Part of a small language model's weights.
Size: 11 layers, 3 heads of 128, 57.2M parameters.
Architecture: attention and MLP in parallel, some layers without positions.
Training: 517M tokens, 8124 steps.
Each number is 500 + 25 x the weight over its row's rms, rounded and kept within 0 to 999. Layers, rows and columns count from 0. Numbers have three digits each. The size before them is the row's rms in percent of the matrix's.

# v: layer 6 attention value, 384x384, rms 0.042, rows 202-255, columns 256-319
# o: layer 6 attention output (transposed), 384x384, rms 0.0423, rows 202-255, columns 256-319
# q: layer 6 attention query, 384x384, rms 0.0446, rows 256-301, columns 256-319
# k: layer 6 attention key, 384x384, rms 0.0416, rows 256-301, columns 256-319
v202 113:529494466493516506500498504412505478521470520502506531494474485461507450528473505496448475514489499517515523522518529508505537510511471478525468480498492497512507460512522479473493508477556479
o202 098:534461468490480543494492481488513456556512509521466506561476519471483523454492483454521518520508455495487550512463521508514510475501507481509485526513465536535532486469529489461453575456528538
v203 096:498521484518536487482484462502503447519522465486453462492462501464489491482495500539517478508468453522490538517467445532419484502503522522513514486497546518484472524549459464519480532529513506
o203 093:467494486471522447485479491493499522488507473513497492495441465537461487518484482544504490513456468486558546481496467457485453485525500487503518485486520503490451510523463495527492452462523521
v204 095:524480537471526505496505489491483530466556438532493504572474491493492497493518533468483479533532529526555487511521509526528480516501514498513480489497498547527488533509490484478516495484500533
o204 091:459493523533501470484517520514519506506536483451468485476487499481490572517490490544478476461483484504550470488528527521501488487516525522499524481511502507512432532506478458496489453527500534
v205 103:481503459546517463506514521517478428459443497487514519472521504507464512473498472488504494530494489480508515515537485503516506504519504488525508513508551478452469486528464500516509496504519519
o205 094:533495531507516505518464474502503498461486470548499494510492469530506501513523514518494494496518480499488503517524504522503465533494520539484463543473474482485500477506507517498484580476490496
v206 105:469524480488544488489578539500493491519475471550509503509470520524501459504466519516478422521500496505486511499507524492488518512559487484508511522461494496529500477517472515477542499500520480
o206 083:487468466499501509526501486491481526515546505512493508488460481549439514503536492476493469474512503535514549466484470549492510509522495505468483526522495499500496501518475468521504506456471523
v207 112:515518467514511472486525545527501494475509434477504539508526480467512498530502526477476444471485493561498508489512510472516511521475507517474437525482465494510509468508489507467522517465499473
o207 085:480518492508491477530513479508477493498462473520482534503500481505507515470474495477552504520513468495538571498461525538511500490497443492463482529489530448540504478481466514491531522502462520
v208 106:467504500496520516512517532462489533474504491544474533525477546496492447511515505523488513517507494485492499463503536456497512511507453492501544532500500474479477480510481495458492510499504479
o208 102:500487514500528474489505469484466488479501520561469492511508560506500529513498496482529449503480510523519477540476486522489535501482501519460459537490528447575489474468530545520517508515519511
v209 103:524515474524478464508515472509516479491488536469549508528524492528472527494531533521506535485504474509504494519499532543499514474498475505494486522483492470490502476470469463511482546498497480
o209 097:458468515514496480481518492500507510524455509495471484457474524494508468501521480483501450507508483478510490481498484490479469490483557521511491521536523511489513478465453502457458512547551440
v210 097:468512506488476492491512514493520542521460500490497447483507501498543476499566486512496495538484466452507495480487496524472531564501527497526492504494512518476530497469438510525491518517429532
o210 093:472475543510483492501480487499508536447518502506484538486489497506491494506479508516495520471520511472545458492542499569503506515514467504502522508538546470489499522476491481505495452489490522
v211 110:525478516467503474531489492473516486498519480509539501496493518495541502478499498472520513463477521490524483494484484506460504527463476474501479478475499480495540477499509495553445523477489498
o211 105:518491488463514504482506502501474490507452500456477459484521488468466481504493503519533456543504487502482503470506487481526516501483506501526445476524529493517468503504476490506510467510506514
v212 100:452502507490506510563508488527501485479466496481492508519508543508516490483499508463492487452528521504536474513516509491493469496470473507494516515490503502506543519426527480501455498487528488
o212 100:566503453502510504529474517487484511512519498529518480454480542472479490505535503503507502522504491534492498487530500494517505494496477480476532501489521477550528491494508489518454494529523464
v213 089:505510505461470496498501532458531498560494539510444502560498457499529496519474458529519511498484517520507486494468525517511506464514577509534508521495481539504530530526495531521487529526479484
o213 090:477500505511502491517523529510504560474495544509495520512522472501507508530505512515500489479449515517535515508490445523479497520481451513528481490525487489504439526468505504515521448492478528
v214 102:506462504463502552518502451479541538514522512479500508431479478498525537533474482495501471464474530510465531509493473504469541491448517501500508499498500471531492469501513486505473519499505527
o214 102:480473456512487485461461515486461497497468484466534450516529494465492470539497477446525517480516512551476515499488499507468477497535512505494509502509491535477523530499478524535491497486481519
v215 095:468495479491514509514482538530478499507494483565472485541506489520472535515508496505512486505503487491485550525467512527483512524501513491509534502508547544498485500462564496478452453511480524
o215 094:537504468454546505509494505542482509527503525507479500492518483537518484548527505508485474538491493507440500503476462451503491488492546521513440505513482522517481468512473505541520454507497525
v216 093:535475469497475498499494526518474499545536513532454468484476486511472524483550500522459513483507485411543485500457507544442464454503506489518504473491479499510523500500540497504481519525497507
o216 090:499496508508489500506474483466493531523522444500489481490520491494495462526528522502458493522471513412517513469525514514482477502478498485501512512507474526491509529464530497479498472579516512
v217 097:556457462462498526500479483478457468508499490484496473495511488497482472515505486489500496461528503499516470502483509529530522516472499504486550543543539481478518490537490523441509511470507528
o217 090:510501453505495520494491502502514510466494552542484507487534457468411540433501473468463559498506472478499510508458480488497487502499508520517476484469471532517552513497518483512493494479529521
v218 115:502471553508435518487532462506496507506475536488489464493453485511500476505496484446535525463477464471524503454511461487514496504513534461475464490516477494492523500466483514556472486494516527
o218 104:514503502514503488478487517495506468463516469531513504450540507487531468519476505468454454509491528518532490500510519534481490514498459503522499482526529501493512526504530493506537444533536491
v219 104:581488537520451517537462517489435493509495500464511487469468522515515471477526501488476504529504497489478499463504477490493454484464498520494481477545461536466484508497518495496474515522534475
o219 092:480484511517484543497528519508486474516527496536495510520454494486490504451506493490492539494542480459495499503463509522529466497498492490469472424514497502541505505507514476525524498510515487
v220 083:478515481480478513542541490501506518462523535468516464444515497462492523482484503498488473515494511494495544524523488515503555479516506497483472487470488484518550496462501479477526495437505518
o220 085:500454514525488491474501525492533489508470498492510460481521511485474503492527513498491535478493479485469518526486532488505504483539512541499513472479503502523497459518508550477483510518491501
v221 098:486483455502528521492527499513485477527463498527525513494512438499488497498527516494498473462499485498519471497499548580491492473461520491490544520526510498482505475555516516480493464497492509
o221 094:541463487463487507521461484530491529486502509546457505522542505521465517472505523477471517513471483529536490521438525510490494529495489502413509530479515500515568488480495460499504461491502520
v222 102:511523476472450496502462481495495517496515543521544503538484498496467472482479504522563528480505553484529492484437497471515511490468513472485501499507501520525508538485531493503490534459444497
o222 092:498498471479504485504440515469503530492497491501502484487485448489530469549493497506496501528510534503489497510497472471465519506538515498513499493531491467502495502492511517492498474464473430
v223 101:481497541474519533479501487524538467514549506556474455481501523479522463489476532488463497497504470454515520489471465502487507462512490457495515521484509504549488490483478547511498510496519487
o223 093:509495529489519468500494486518515473520513480494552517468522521473520466519500466511465506513469472511507477446495483496483525480495476442475505505501505537509491510468549510509484517496476468
v224 096:520496528514467512545509538479510525500459533513524522502489490512505508546490502426512474524488490470480514499482537444495485500506480472525447526513451511498478465517478530523458507481504486
o224 094:490537496489501493517521487515441471493509544480490511557505489506511474499487513482497482487468529534503552466522520534497517524494510496516465537505493488479529498503505529523555517489507482
v225 099:541514478526494537462475507504445526442506486488463512511524503514542500473507503442491489452511488481472448537528507485537513526478495465474535518472514487508431487472539521492465513483510510
o225 096:526485502466481557476489467504511449517502517501475492481519483510492473511492502524486513497521482527475480495510497463490549485523509480499479498467468479525507516472522476476508507536481452
v226 087:506479539515516476476508451509534506468548469470516490481485473469471475534504504448490466496490479493504503476517474494502498512526547549502519513466489515501510497530487508522524516500524506
o226 089:484446503491456490531492455504485535487515476550487506479498517521525534504522525473507505467485462476533463524520521516511529522491474503489531501505512484506488547491536506474517460496513505
v227 091:505507471490519541486496513521501519519475517465481494526489489504453481522491520484491529505501515436492455465522524505492472450486497500424495528479473562461494497527512484471506473510513481
o227 091:496493505561520481515505481500478556486475469518470500496489487537501477462482467488469521429504509512485476535492490486502517480490456457468524511467555491483497521446517467497514492484492495
v228 105:487515502486527495536501502539535516470479548454545510515533499476533478527496493459520485490499529543513464495507521485473524515493501501480524495462479533475495522495544474461480510467498510
o228 098:473498494548520484487512513465489494482483561486520520535477509493502482459486534425477473559537484528512500486513516516504495491487564519506491454502498482507495523468472511516517520491509527
v229 099:537482510517496531468487464488466552477479451476488545473463518500500479504511495527501498511490499518508519500484473459500502485492497513473519478475495436521467548475496514544479500505475482
o229 094:450491514487474496483485505487471573537486482496476440501480496542478491505488462493490504542535495514489541497470548488475550514469503563504514547489519493480528516505496528520500500493524513
v230 101:494508491495505524520502516475500506483460457487510478499490473489486526517489522524497453540503495541462498499496467441495507513506535506522516542544500483491486555460496528484556485480522500
o230 089:533485510515469497498507478538538507527513560488477500505516522526500508491485465450516512478526480482522539524471498493498491517480530473541492515424488495515474458535496523487489529467509520
v231 110:508543539554502469538492548493475471487482507519466540499490498519457547456457495515463535496513543535518511517527516485518493531542489500512485484544505501555503482479463513497490454463497478
o231 085:508534490487503496503492480516486484520531458491457475512503502540530519479514497485529477457487494497453498519476518497550502494467508529512487509494502482520535509513514525478509555499469484
v232 107:505500519472444482522472509483510499511486498517522512460507471453482508504439525519527517438518506495501513529447550501461512437487518471463503515474490472517539514544475495507503518492464489
o232 073:483474467487480494518556514512489488471518489511505490508529504515498498513515526444495484507471456507500530472471489486481498503470511458477484496545484479512492533517491505489513520460492509
v233 107:465546488498489537484490512530521543480521528483464507481526498553476523523537546554493538475524520497510515472516503512478490455484462487497495489544513488541487521450487516477517501491478498
o233 097:508501498498496504502514482529460535465488504490463479495508517526530516538508485499486512524475477505510467500449469506474494500522522513460517520513523495511528506488492516515487482491493489
v234 102:421511517490479498492470491516520478503495561556489483521517482485481467484462505505511512479548486550477480519464491517509483474516531514494493527490507470516479512510489505501509503532518487
o234 100:491488508470508511512532519465536495457516520530502513510479473549489501542492555494459456501460487489505496485519482488530490533510505468457497488532478480502467516467512539491510474519475466
v235 092:516502525516497434536487558503503487484490503486476510525505497502532546470489491489499514484563496487545491442490526487513545500529492535526471476489493536508465511469449482500532497498517531
o235 089:482515507510509484497536526500511531527470512490538508506485490434516532462496510513493476536486483494527521487496501533552502503537519534556489526496482471528496495506484496550509524514474512
v236 102:503481487477504521516544524440450499517512531500486532482536510551519484536536492532487505527503501511489488499519523476543483496506508512508484489518481502518506515517524503466541543520486493
o236 089:504502502532490511487513532498503491501497473475507525497488476521501509469488496490490519526538496495507493517458491521515511503503516531488465493522536516517521478465506493508508517473512524
v237 097:462511510500462516524481484471493505500548506489510512507481506498500488450464475529501515510507488507498471483499467490529504551507500447499522520500500500523509511461447488501470500477469514
o237 087:482556472498539513525465546502518516464517495514514525449556528489532507530542466504506502510481519465551494506523477475540508470504501484508506445483496506535433473550490528487523509499523472
v238 096:511479545491448522501512469474532452526504467455502566473476514565463515478532479516487527514515505493521469490465477472534468540528481479467474488513508463516489494506472512486518499504496484
o238 094:493544512522468572564471498497488502462516451489469481519487495511544502481508504476515504519505525493518490510516527526535487500465508470507540497478486493501512521539513487526508524494554496
v239 097:462500455528502517469508527529508470505478472477504516470506492498525477465522510474522562477474479469545490517497512498482471464472522500495498487489492520489498483485475529519475514495472509
o239 086:501525516497531463479543525470489540487516527511455483465460537573494510498489513520490482516506446471514526462497485504520452522486515529465520493527543522494523522516532511489490493510488444
v240 097:459484478485528484507526501485509504492497484497533497507511493469491454515493438496508487448456515487512508549444490496539526513521481544500475498483518500499493527518544454486467501455524501
o240 092:519505479516524527515451503494501504459452509524466522494525513539504504503470550456488510498520483510510517496495516493522502484510524502496478489510478544484489523500494502515479475460522532
v241 110:486471515503535507509525499499520467510544480479455438490485451517529538464495484517461482503466508434495546500508486492528520483477455516508484504526541513506502487435474487472506554489507515
o241 099:522520529502512494492495502518496460523482498464488494518525496461474493524494492512499528522523506508491456503509467509482490480539519495511529502497458533459455520531514476535471523505501518
v242 104:495532522494498554477515519542477514462508522492542544484492520487468512461538486493517525544505490497468500480512488505501482516513439491425511502494482434520518463445508491488489469514475478
o242 098:548501510485514494524512493500502484516475445490474485500483496517532497510527458492557494508528506468467471531507547505547499478467484495460494489502526512510492460516501508490499496540476471
v243 096:557479511470468524478457490474487515494472489515523489485456500551465479491490520523528513512493514493504506492501510475467489499481469472454527489481508510502485527522511521522494474514486469
o243 087:472493474506487500502514512504501482491511500487480499516525488521509463498493475458498487491497534485497523477474485487437498480476502483483475532491497482526485487487497458488504539478497483
v244 100:465478488498532529484509467515440503483515476504499509567486470470485488524470479484507515489504501476508473475518492528501505460477483527468521512505519556526456527490580461458510522516485469
o244 094:519486454479489474510502481524489512535490458508510512485492429509495465506499478482490477503495487491462499479470488463516532523502488513465477472528471513527489542468508466481504492506514476
v245 092:499516497469494507459490467523479521486495502496496553542520490481521476510527513498505517474511504501493498520508483501474513425473522479458464503516476500516478517566525509513452498503436490
o245 089:494469483509485454533498532511498510468500500507467515510472518519548484558504504507505517490537502509526539507506518464474477495468531444455528481530487505491480494497473557500513485551462490
v246 106:489486544496500496494487520511494475545571500544495508491501502493520502528495479532483515490523493512475539497484508537555480479497433501503503511513554477495536474540513485487473469476488511
o246 098:538535459454527508529498488484530484476513484531476520523561486419555526511467561492491533528482535503494511517522496487543440496498493480480506497516470509502514465531521478520533489491502521
v247 097:464490495475502489495470487438477466452531523443484543504490533455514461440480432499513472530466500505496483494461485514462508515512480491523501467515520533465477497494518483520494488535491495
o247 095:540491493535512527531468479474540461522503491488476489515486534498482509532499465552527535495496477505456488512479501491491547491468539496512467493517466508481492479507506501513494501448512529
v248 106:471513483497508516518476495492434496526496514509568534513544486521553500464521490490526496477480481485525498542559489496487496524478522468485515522520491520473501509532528530524458474497476492
o248 110:499495523488452456488478526548521490502501554435485467492492491472492466543520474478510477513546505501459520427515463462482503518476515511509449468507485537507476486536486507486501493513476493
v249 086:470475554496530495499535481514545506513489486479488495511498460540519478505537531512503490498474500507472471512491479511499513495524507460478482535520538483456489469467449446519517502525512542
o249 090:455487499515452494499509493507523529474476489525502507495465490497532507498534480470508525539535513508525497494531504539526513485518514492474469459510513499466473519459514526459490540537518508
v250 090:449494533502548470535488470447471474519489506470463525491547485533445531517494479498537532468488515483495487571509538506546514469502547517498549495491545447505525491515527518472532513502533481
o250 087:459517520520481520502511502483503497507451503486515535485492499537449511470508503443513476506460485497434475484495492492475521529477561542519499515459486508520546512468524509499485550487482469
v251 082:541465438549541471487511483563502525491469501513478493468493498521458487501511475515473485537498516462527506479500492540501525504514490476536507505446488525530535514493501498520501437505472540
o251 084:533515502510501475499490446517533511512514462499491489505556453511511485489460513506472494506496529483540492525492522564520476471493439468487517515508484474497485479509497467480504498521486536
v252 093:501526510484507487466533503582504494518490564493523531520495489532510515516547474493526491489499468493494513499478483511516468505506520505494524506488515523518462506544489499515463518526468486
o252 086:501505513517505491495500479472456502455514510496490519524457499509551476565507550508513487511506532511528503475512481507505494495466538475456521492506502521499516507489480494493527489556503498
v253 097:479489489501488529466478467492504440506513482497473515488511519513505513492535504529517488451545506484511515490446495517447517471477510451492494468494560467510479489508502506518515510508524488
o253 087:483510452507501526540462503453502483458507453516525481517502512539518489511515533498470481540536470528535513494470489486479500493442557495501548554520483474482575495500523510533507514528533522
v254 099:498506532545500526507501536464494481506496518536510568518545510475588549482526512554511516476497471556465499462469530500525483484499478497491543479508531500518463492491480494527474475502508492
o254 095:489506531477507481514486526489514500484473497518480503500461491486514477525527483558530502520489549491555523473504509515547489494494494492480451526486542547489510516492466504518502486456486529
v255 109:490469512515508569506481469459535466510536537428461503520466463515509468481498492485528533500483529464491488477474465501441498527510530487487445534532460500523461506489480502511496521500480485
o255 098:466510488498478440490510518483474512517513504498512498464470542494495410520485466462501466520536508506502499454483493477495477465485496498507497506526483502508455458491503487465499520499514464
q256 062:512493520508515532564495475508495508440475531499500508464496504490497476530493485483499478494508496512520564505493475515510508477490490524467503517488522427492506490502463536490514485517493490
k256 078:496544481501515476499510501519514492477509495502510502526556499474499514482495525544514520490529471490471519532523513451503498529487543496544507507465457473535559474465485515463474519493502484
q257 103:547508497495478498506481469522505514492534435517459483492490511511527514487532512476467514501450516502480495508510481505504482508478535495496469519526471493520487487432502498487506500509493537
k257 077:494537541485511519460526527484498446497464536498465521483511463550486495497508475552527509472477488470429479452465491525529547469536517410461488520468510500492487550453499477479500507484514465
q258 089:537491478488453477485496502544525509513558503484482477524490496481517486491492460454488536493495498483491492471514524517480449543458521494520511545502481522525539501522452493507518502536482503
k258 101:477480517476523494495515489494526490524506492527493531487507484493497496528510556523485425469527511493535537485479463478512547516490473493493505514495509559463470503541480462523505507517508491
q259 096:507521514491507513499509508508473519497461553492545519508496477525472483493498454474510511470515501515494464524503529530488503531515495503521494470489547504474533542556558489493500512472507468
k259 089:523497488508532520488516482510514517522539506530456495509506497521511517505562538499468523500546474515496505536515509498500438522483505551519496527511506538480513477526518507524507533500497511
q260 101:523469472498528493494501493516514495461474561482542500481506452530485505519516443502520485491485487481503435549506506475476449491502482485495492498516509499450500527519509471534505485471518529
k260 100:553489477500496530465489489463430575530499458507499512513491526537495513508550514480463512547516494547498496554539466497503492481525497535525488461521439495504472453510524451509464450482486484
q261 085:449482545480473507492497509477533499512483493513529511545515533483440462524511489532504470491536517505480491547502560523476509446519484527502522451486500508494480500508486518484518531463489486
k261 092:530519486502520505507485492506492513483491475469502491533510522501525524477480523481530499493449527478495491486505500500501504559518499489507509498491468511535525486505471504467485473524496517
q262 102:506492511486522502493534533495478503517514554507535469554490485490523511495503467517501522533515490477497481507496527539468495506481481470552483470503462510481547512544480508511506502535513469
k262 107:519505511515518494513497491504506501485516524466492502516518497473512503500565486491515519536515497491523514516551500498503454492466541563490514513516504495503522488495510537484522497508478524
q263 097:487493504491484513458499503471496512506496526494454474458516506559497515522473508482523504526485479548475570490502501491509470506520509529472487489497527523525493482514549469512455472494485478
k263 092:464538493506505500481521479499482472530470523514548480519511486519518466524519479466474510519503504530473483573471499562499475479505504496507473467461476500504493508500536533477529506482454490
q264 090:473503460504484493467555527470477471478487512518541534501508528503475489512513494552499465479531535510491501524485531514480514477516487531501541489487524504503473529485526445483440469427487503
k264 077:492504494496490490537475499511522470489500516487509498531499520480506495471449510510507524492495489487509499444481486504484522523488511488511521489457525452548519470508472504515508497538534470
q265 091:483476521516493469524517485470487535510519428551460494495486505469507490497484543534493487485508530519481547524495529481519533505514511509532523519499512506513444468456482523474486495479492486
k265 117:489481519508517488522494540523490460519489518476505518483481526474497471477493522553494477479514497509528505489491521527497540484463475466505517522473497496548492560547486472526465549519507479
q266 090:555500479476544523484472542529498447525477559489504471516510488542498512501508488490535491502508483490528467486487458489487461471504465516475474501483477493473548484561534486527520525496522486
k266 106:493471509502466511489486490510543513500476489538475514515518485504486506505511486438544482506479483495486493517515474491540478499518535481526482496525495486488507512488522495485519513499498526
q267 100:492485475513524529482494527507442474512520534515505501499481487533492494529479457484510473501522492505476513515516508515490480476506507560466526523491538491478506532544554457499463473443505474
k267 108:476519480485443512471474505534490499523483479542504530496493515499513516509499541527499447483496500487506572524487491532463527471464467454527494488483504524556474527492491487509526492492471485
q268 101:536509489496532543487468521524526463520476522473492474487506480529491497491496484483526505495466463479558473474495456492492462502491495502486490494493521536493508501535519513537527500513494502
k268 112:487519492490504532454512498516509524502482507511518517539529489538474512529519485474544470497509438506473484523518446482529476483543521497498489508517554495465485486504530473475508515495542496
q269 095:487485461485516509472499504496504439516513547482551527519473452496486495529483479501504489496509501509483483495499478487499510472512465534477490565484526468502491556571558470469495502458513482
k269 097:468502537525508505571491522540509492474465504475514501548472492528477505467453509541459451467499506438486515459475482467465541502454488482510487473488504456486478549501465512535516482495515500
q270 106:464474535526471500545478442464521525477487481521467477481488520454494484469513527483476474503484515453520487506532529506490530528467526453497465475499467515504531503430482544511505493537506506
k270 095:546496465451464472452485486492517520462487486518454505499527487492515529500515499497546515497442461508473486484551475516531488497519505483526495456522476516483502453513510512501542464511464565
q271 088:517530496483552511479464489530518465519536492490529482514509487488508497522477532523556491540475474477492486475525437460492465541541483481502506530484462500494505540536514562527530481514476486
k271 091:512509514521562508506510517492512498461464506499551505529524466522487500503481473491535471474502495500493505501480463486493505474519476502496483482500554498464509527511489468456485518502544482
q272 122:482490509470520481527480511503507464526481517515499491493475528492511484482455492502504489504553497505526504527502520481517498526510493563473518569471529488521521498495550454482444545508481508
k272 122:505481554498488487565443470474491492500492488481487497449484527449496510475485539550455526465537537486544502479489546500476534520480496496517512477481476481520529465466492502522485475495491524
q273 095:472473506498476465524520476520477499474508463537514522521461497434511504483517513496521506500516504499446520539521541497473533505489511475488544519502481487509519517465500479467486552525464511
k273 087:522512495481463471532482529498494491468549525514466473488518522471539508493482473501498551505456524506522497480534563518489523530454497489517496479500456485562494469474501535496492513528471540
q274 113:465465514518478488516521521496488487500490514505489517530478481471512519515502500515529516470535505499473545513496522505493529456512530559505530506499503502476527519488493462453467519487518476
k274 153:519492492446486475508499515479488488504511477511495487494467567464514507479514534508481521493475526480541495497517553480501512495506491481486491511482479509514482494494503491505495487514461499
q275 088:483531479538483520510492499496473518509558473486452534450526551518514505510456506512484485518514482537464486513535516488523500507464543506537512498502505475536498511503497516491508487492506467
k275 107:491531508521481489481500501496524518454494481516489502517517497484513519530486479475553495505483462501489536497502483523504538491496487480497530459540437499520491462523523517525513481526546523
q276 112:466505458475517480515516549538530468504497537496492511507478504491503477522514497516524478501542500491497525502491536457529523487528480501472536525486540467506490539518537481512486536494502456
k276 085:510503472500473499514472479495464485504532477501490519480498518471581499481521534504517522487473516506533523538526519515515521508493467487513511502492424523499425507481512512501489470512453521
q277 096:451490489493547478501500494513543530497494524499481492512504458466542502505521485477550492535491484476462513535506520490512467512500539528510474489500480507477537493515496502452478478524509479
k277 120:473546525520538502481494509492530493506493510480497576511541474484510496535519488494539531501541469518477459498521443507510507497512451509494537506492514525410544494498501488474513505494553490
q278 124:526481501496512482513518523495524497520460507523436490520479491513524467530486518504485467497477500493482491478491481493495505508523494517514496509516494499492504487503486498524501480527505496
k278 094:538535491513447472511508476491499512493486480523556484478470524475479477488487486533494521507482505450486518522526516512490497486455485499499500479522463480521538535526544517508482465470444531
q279 090:534527507492510530495462504486491489493501461530486456467488551516529461503477544472491500516487535519530494476524480517500518527502515517474521515469549486533472468515496469527520498519508486
k279 105:479455499479461504532484481465471543502516462488483442497508539494533501491527494491474495508495506501524497516501549494500491485528509518472469445556476498526507489496569503505486478506477493
q280 090:480486526493544526484451501524499500456474478451506488541511485460516489513482534448499528508489505469525528498520462491489499507495525543502517511490473475500492463481495531448491504506492480
k280 086:515501574507513513499526450466539488487474481460477511501489497494480439522521545489480509486563500524523480475490521511506520524520469474477517523506529511444532508477509474470562502488514487
q281 084:499515541513415552508455503528488491484524472517498505504511545500496498510521554503460504448518494500518502489511482505506531462497529567474500514497514525507540466496500516466531508490504517
k281 112:491462496512513494504505501545529515491485486488489460517490530536560480545522488526488502505506488485540515483546492474526486480504489543470510530468470534490513506481472479493520472515474559
q282 101:465486505521507474495512473463463502482450477516506527498538548419501498503498467527461513489472501459500479555501567480476521455492511537516487502499496498530518512429502510506532466503494524
k282 099:529479473466490528495528547470510498486497491476525491501497476519495501503499491512520476513447514511534514459491506515557486438460517571485535421494515505520463535521563527485486480487476567
q283 097:497513515462473504511505508453497513486515528535492507491484498492467504452519504480477475487499509511528490536512531494471524526524505505461526481530463469516470527431533494511525512502480526
k283 104:507550456413481481493490515521498518522527507487505473494511552508525496487477502497504490514466530493538507521524527486485548520443484508479503512484495479521477502523530472457490466532472523
q284 092:458517504490496481484528504493488516507490553463525471499504557480485468485530429508498503465496518485500509513491494532528513487485476497485464560496487525469497489511483486479478478476517463
k284 097:553522476480512497499496513521512524517505521506514514498532528483492449507506495520502520546511458506438514518492462496498459505475538515524500470442487519504526486492503505502514525497518509
q285 095:542486521513480449530500473535506497538507512497499484497490525523443482515546476504502555486504500502476553497495463488504427556474492459443454487474506495457505533491495526521494501518504500
k285 094:570489500487506544502488469507527536503488462564544489527508485489457507494524528535483494520481511483465482471466512469462488502517509460510493498463517513475474493535510490484493480506518525
q286 113:533491498491506467530518471488471491531505480530528521515478452529509523508489508498468527500519492500489468477507502484514513489508513484488523474502503498493464497524525522527485531463483490
k286 114:529493489505480449525485483502502513507457474492530482475478542513501500489516519499447486548503536464531502519495541540454494484476484506498483456518473497558558467503510494482499532519477517
q287 088:472513537515515505496520518490510537471489464531483584499508516497480530507526506484466508452488498540457514483534535514488520509500527538532461514547522534492442521464466499446510486504493489
k287 108:522501484491552488430524535526520496545499534507485522469514494526504491515501502500531481531491399500449508508485446491530484488507487478521480542471535515495472496508521509499485511501529507
q288 093:500475533492492518487527522537511468475473522489490481516501483470507529501507470525508497469470510516509516474534476543496488482497505526508466547525502499483510487469493514474500540457509504
k288 107:476528490533509489509484505485519474516500508484495537537511445530529485480490496512473529484505465519484475523516440447543486509515537497471458504493509485418459500529502491538522500516530471
q289 123:465480482492490500511542552515495475534490503521491490537476491545474479490491524516485468459533490510513527471458508472513532503540471535480499504451530513513469511502507480509487494474503488
k289 079:520530470495435487463496512492466508520541483494488501459515506482534528482517503512509509523439504513474498503528526538492502531459503452512505470508431521532470486477503544523537500516494522
q290 090:458417534539516478502541471492491526491481495504516530484516463516518535503498493480466483450506507492517490504499554492503504499531515520500471438531491524489495535485479524496496464460464527
k290 102:493507453491539479456535540519489498486513477524488545453477461526482505528494491483503473534462526538451499492529473484521542500506484481514502509504545502507457509513462482525534483519536514
q291 096:466515511530503516459517522490513496504466512480463507523516473508493528489500514468512469479510495486487478487472486496497541490515483457528493513511516535452491501495449494471540499546476477
k291 107:475506523504523504505552480503518514534482492488463490491496513492494479470481507506499498548484469464447495544455428518498481464529542514497504571491530512466511477492525520499526478504508503
q292 093:457531468454533468518461530535499490478466526463540503536514536493549522485472511518490513519510494480497489477502499501479510483464479485489490543479502451508505494534489499501498526481537489
k292 103:481505489504495524545493523486512503490553526471480493493502520489477450558541489506480534497495533514535517534478462506489484484526507517464515502514526483516464496534497505510498511512518491
q293 097:552506503527494472477480494538511513494526526493490510484533469541455480499511505491484511517450495568484511518522489513476488474497503523504547523511523491506497470509544475459518525509494500
k293 101:504505483456510499460492538511524504499522537510509466545528498499496492511529460513450525528525450490485487512537474464544488521479512460488447473532458486478506537560521502502533532495522530
q294 115:524517526503480489500494474564521473464489474454501509530532475469492517484518472473496510498479482515495480553509466478492470491489506450453516539526506460475502462496511521495506541516498544
k294 089:514491534538564511582506530511509463506482537462499516520526482545472507510487460491478505482496492518512507501510480463514492487485516521512509537520534482467508493507505467487502512542537531
q295 092:528516523461485513515487498564476487520488499502505488504505518492510509511501512506541519504539506496507482483494472472530485474489526431515553551496522537519491500526515500476553531529477508
k295 095:496517536539511530552504501513488509481439518446505515512518515474461504501500477499537530517514528472498498512488497529486467517518487478512488525491522510499509524498483524483547507530527481
q296 161:508540521505466514489466470482480539455539484470525503454512510512513514489495499504476519548478501514512497470530540540475484523466501484534507465499492505525508494497512537508502457479494495
k296 120:501448510487525539468513475476493527505547524462460496498520468483505501497506512482515488545533509511477468549456485533479518475498505468504528472493522525479516493498450546494522522517491493
q297 099:494503475491477492497457463474499480505502528468474464525505486485524510467459464520525519503484514493502497546511482538452488471479453483484501547491483468493525541447507487518503525476493497
k297 109:496506516475522491557490503452513472484491502513509492518475500494497510462502464494507537492486565466532467524468564516452518494503484535491457478528513490528503477526495481490491504526510518
q298 095:501477557541509527522533457468462478496506513502484484469472451485528509447488519472503529491465506450476535481469474522439502514485487510507465486481477510512521557525517555516490512523486508
k298 115:550506547446484502481507516499500478486489479496510454514442487497457506464473480494501517533517488465509498508510539546481483532507529500523487489495456493487548496534465540500488514504514482
q299 096:555495519514481529509485530462498506548529487564485498443495538498514495478517522499436498474556525532503504458491515538517493522513542502483494468520507532525525530514502498527493493542454539
k299 108:530446465450488541503503503516496488503568482503487448474469511521489499474484518510481454500463497499515507521523507538519490459488515475495472487479489451508515477497470512552463490487492492
q300 098:502539449492514500482514549516509491488516552440482530518514508542463494494497521507485512487491484520516509487503460501499517454489489490501506528443534507497467472546488501482504519452524478
k300 085:517483493504490491445473478566543475532486497511513481514524502495544473485568559522488541555507426480500504530526424497529494522518511493468494531489442493486489530494512556514482539491449494
q301 144:488533538517460512473461472516490523464509481462524507443516493530514519505491503496447512557493506516502485496538518532474480529475512486512487458514489501487522486486512504490518479499491498
k301 122:491452486484557498488521528534501496480511491510490502479493476517493480523485484486447428536511526549515494507536489494515506477523502512465514521488520511494497478489480499493513487541573539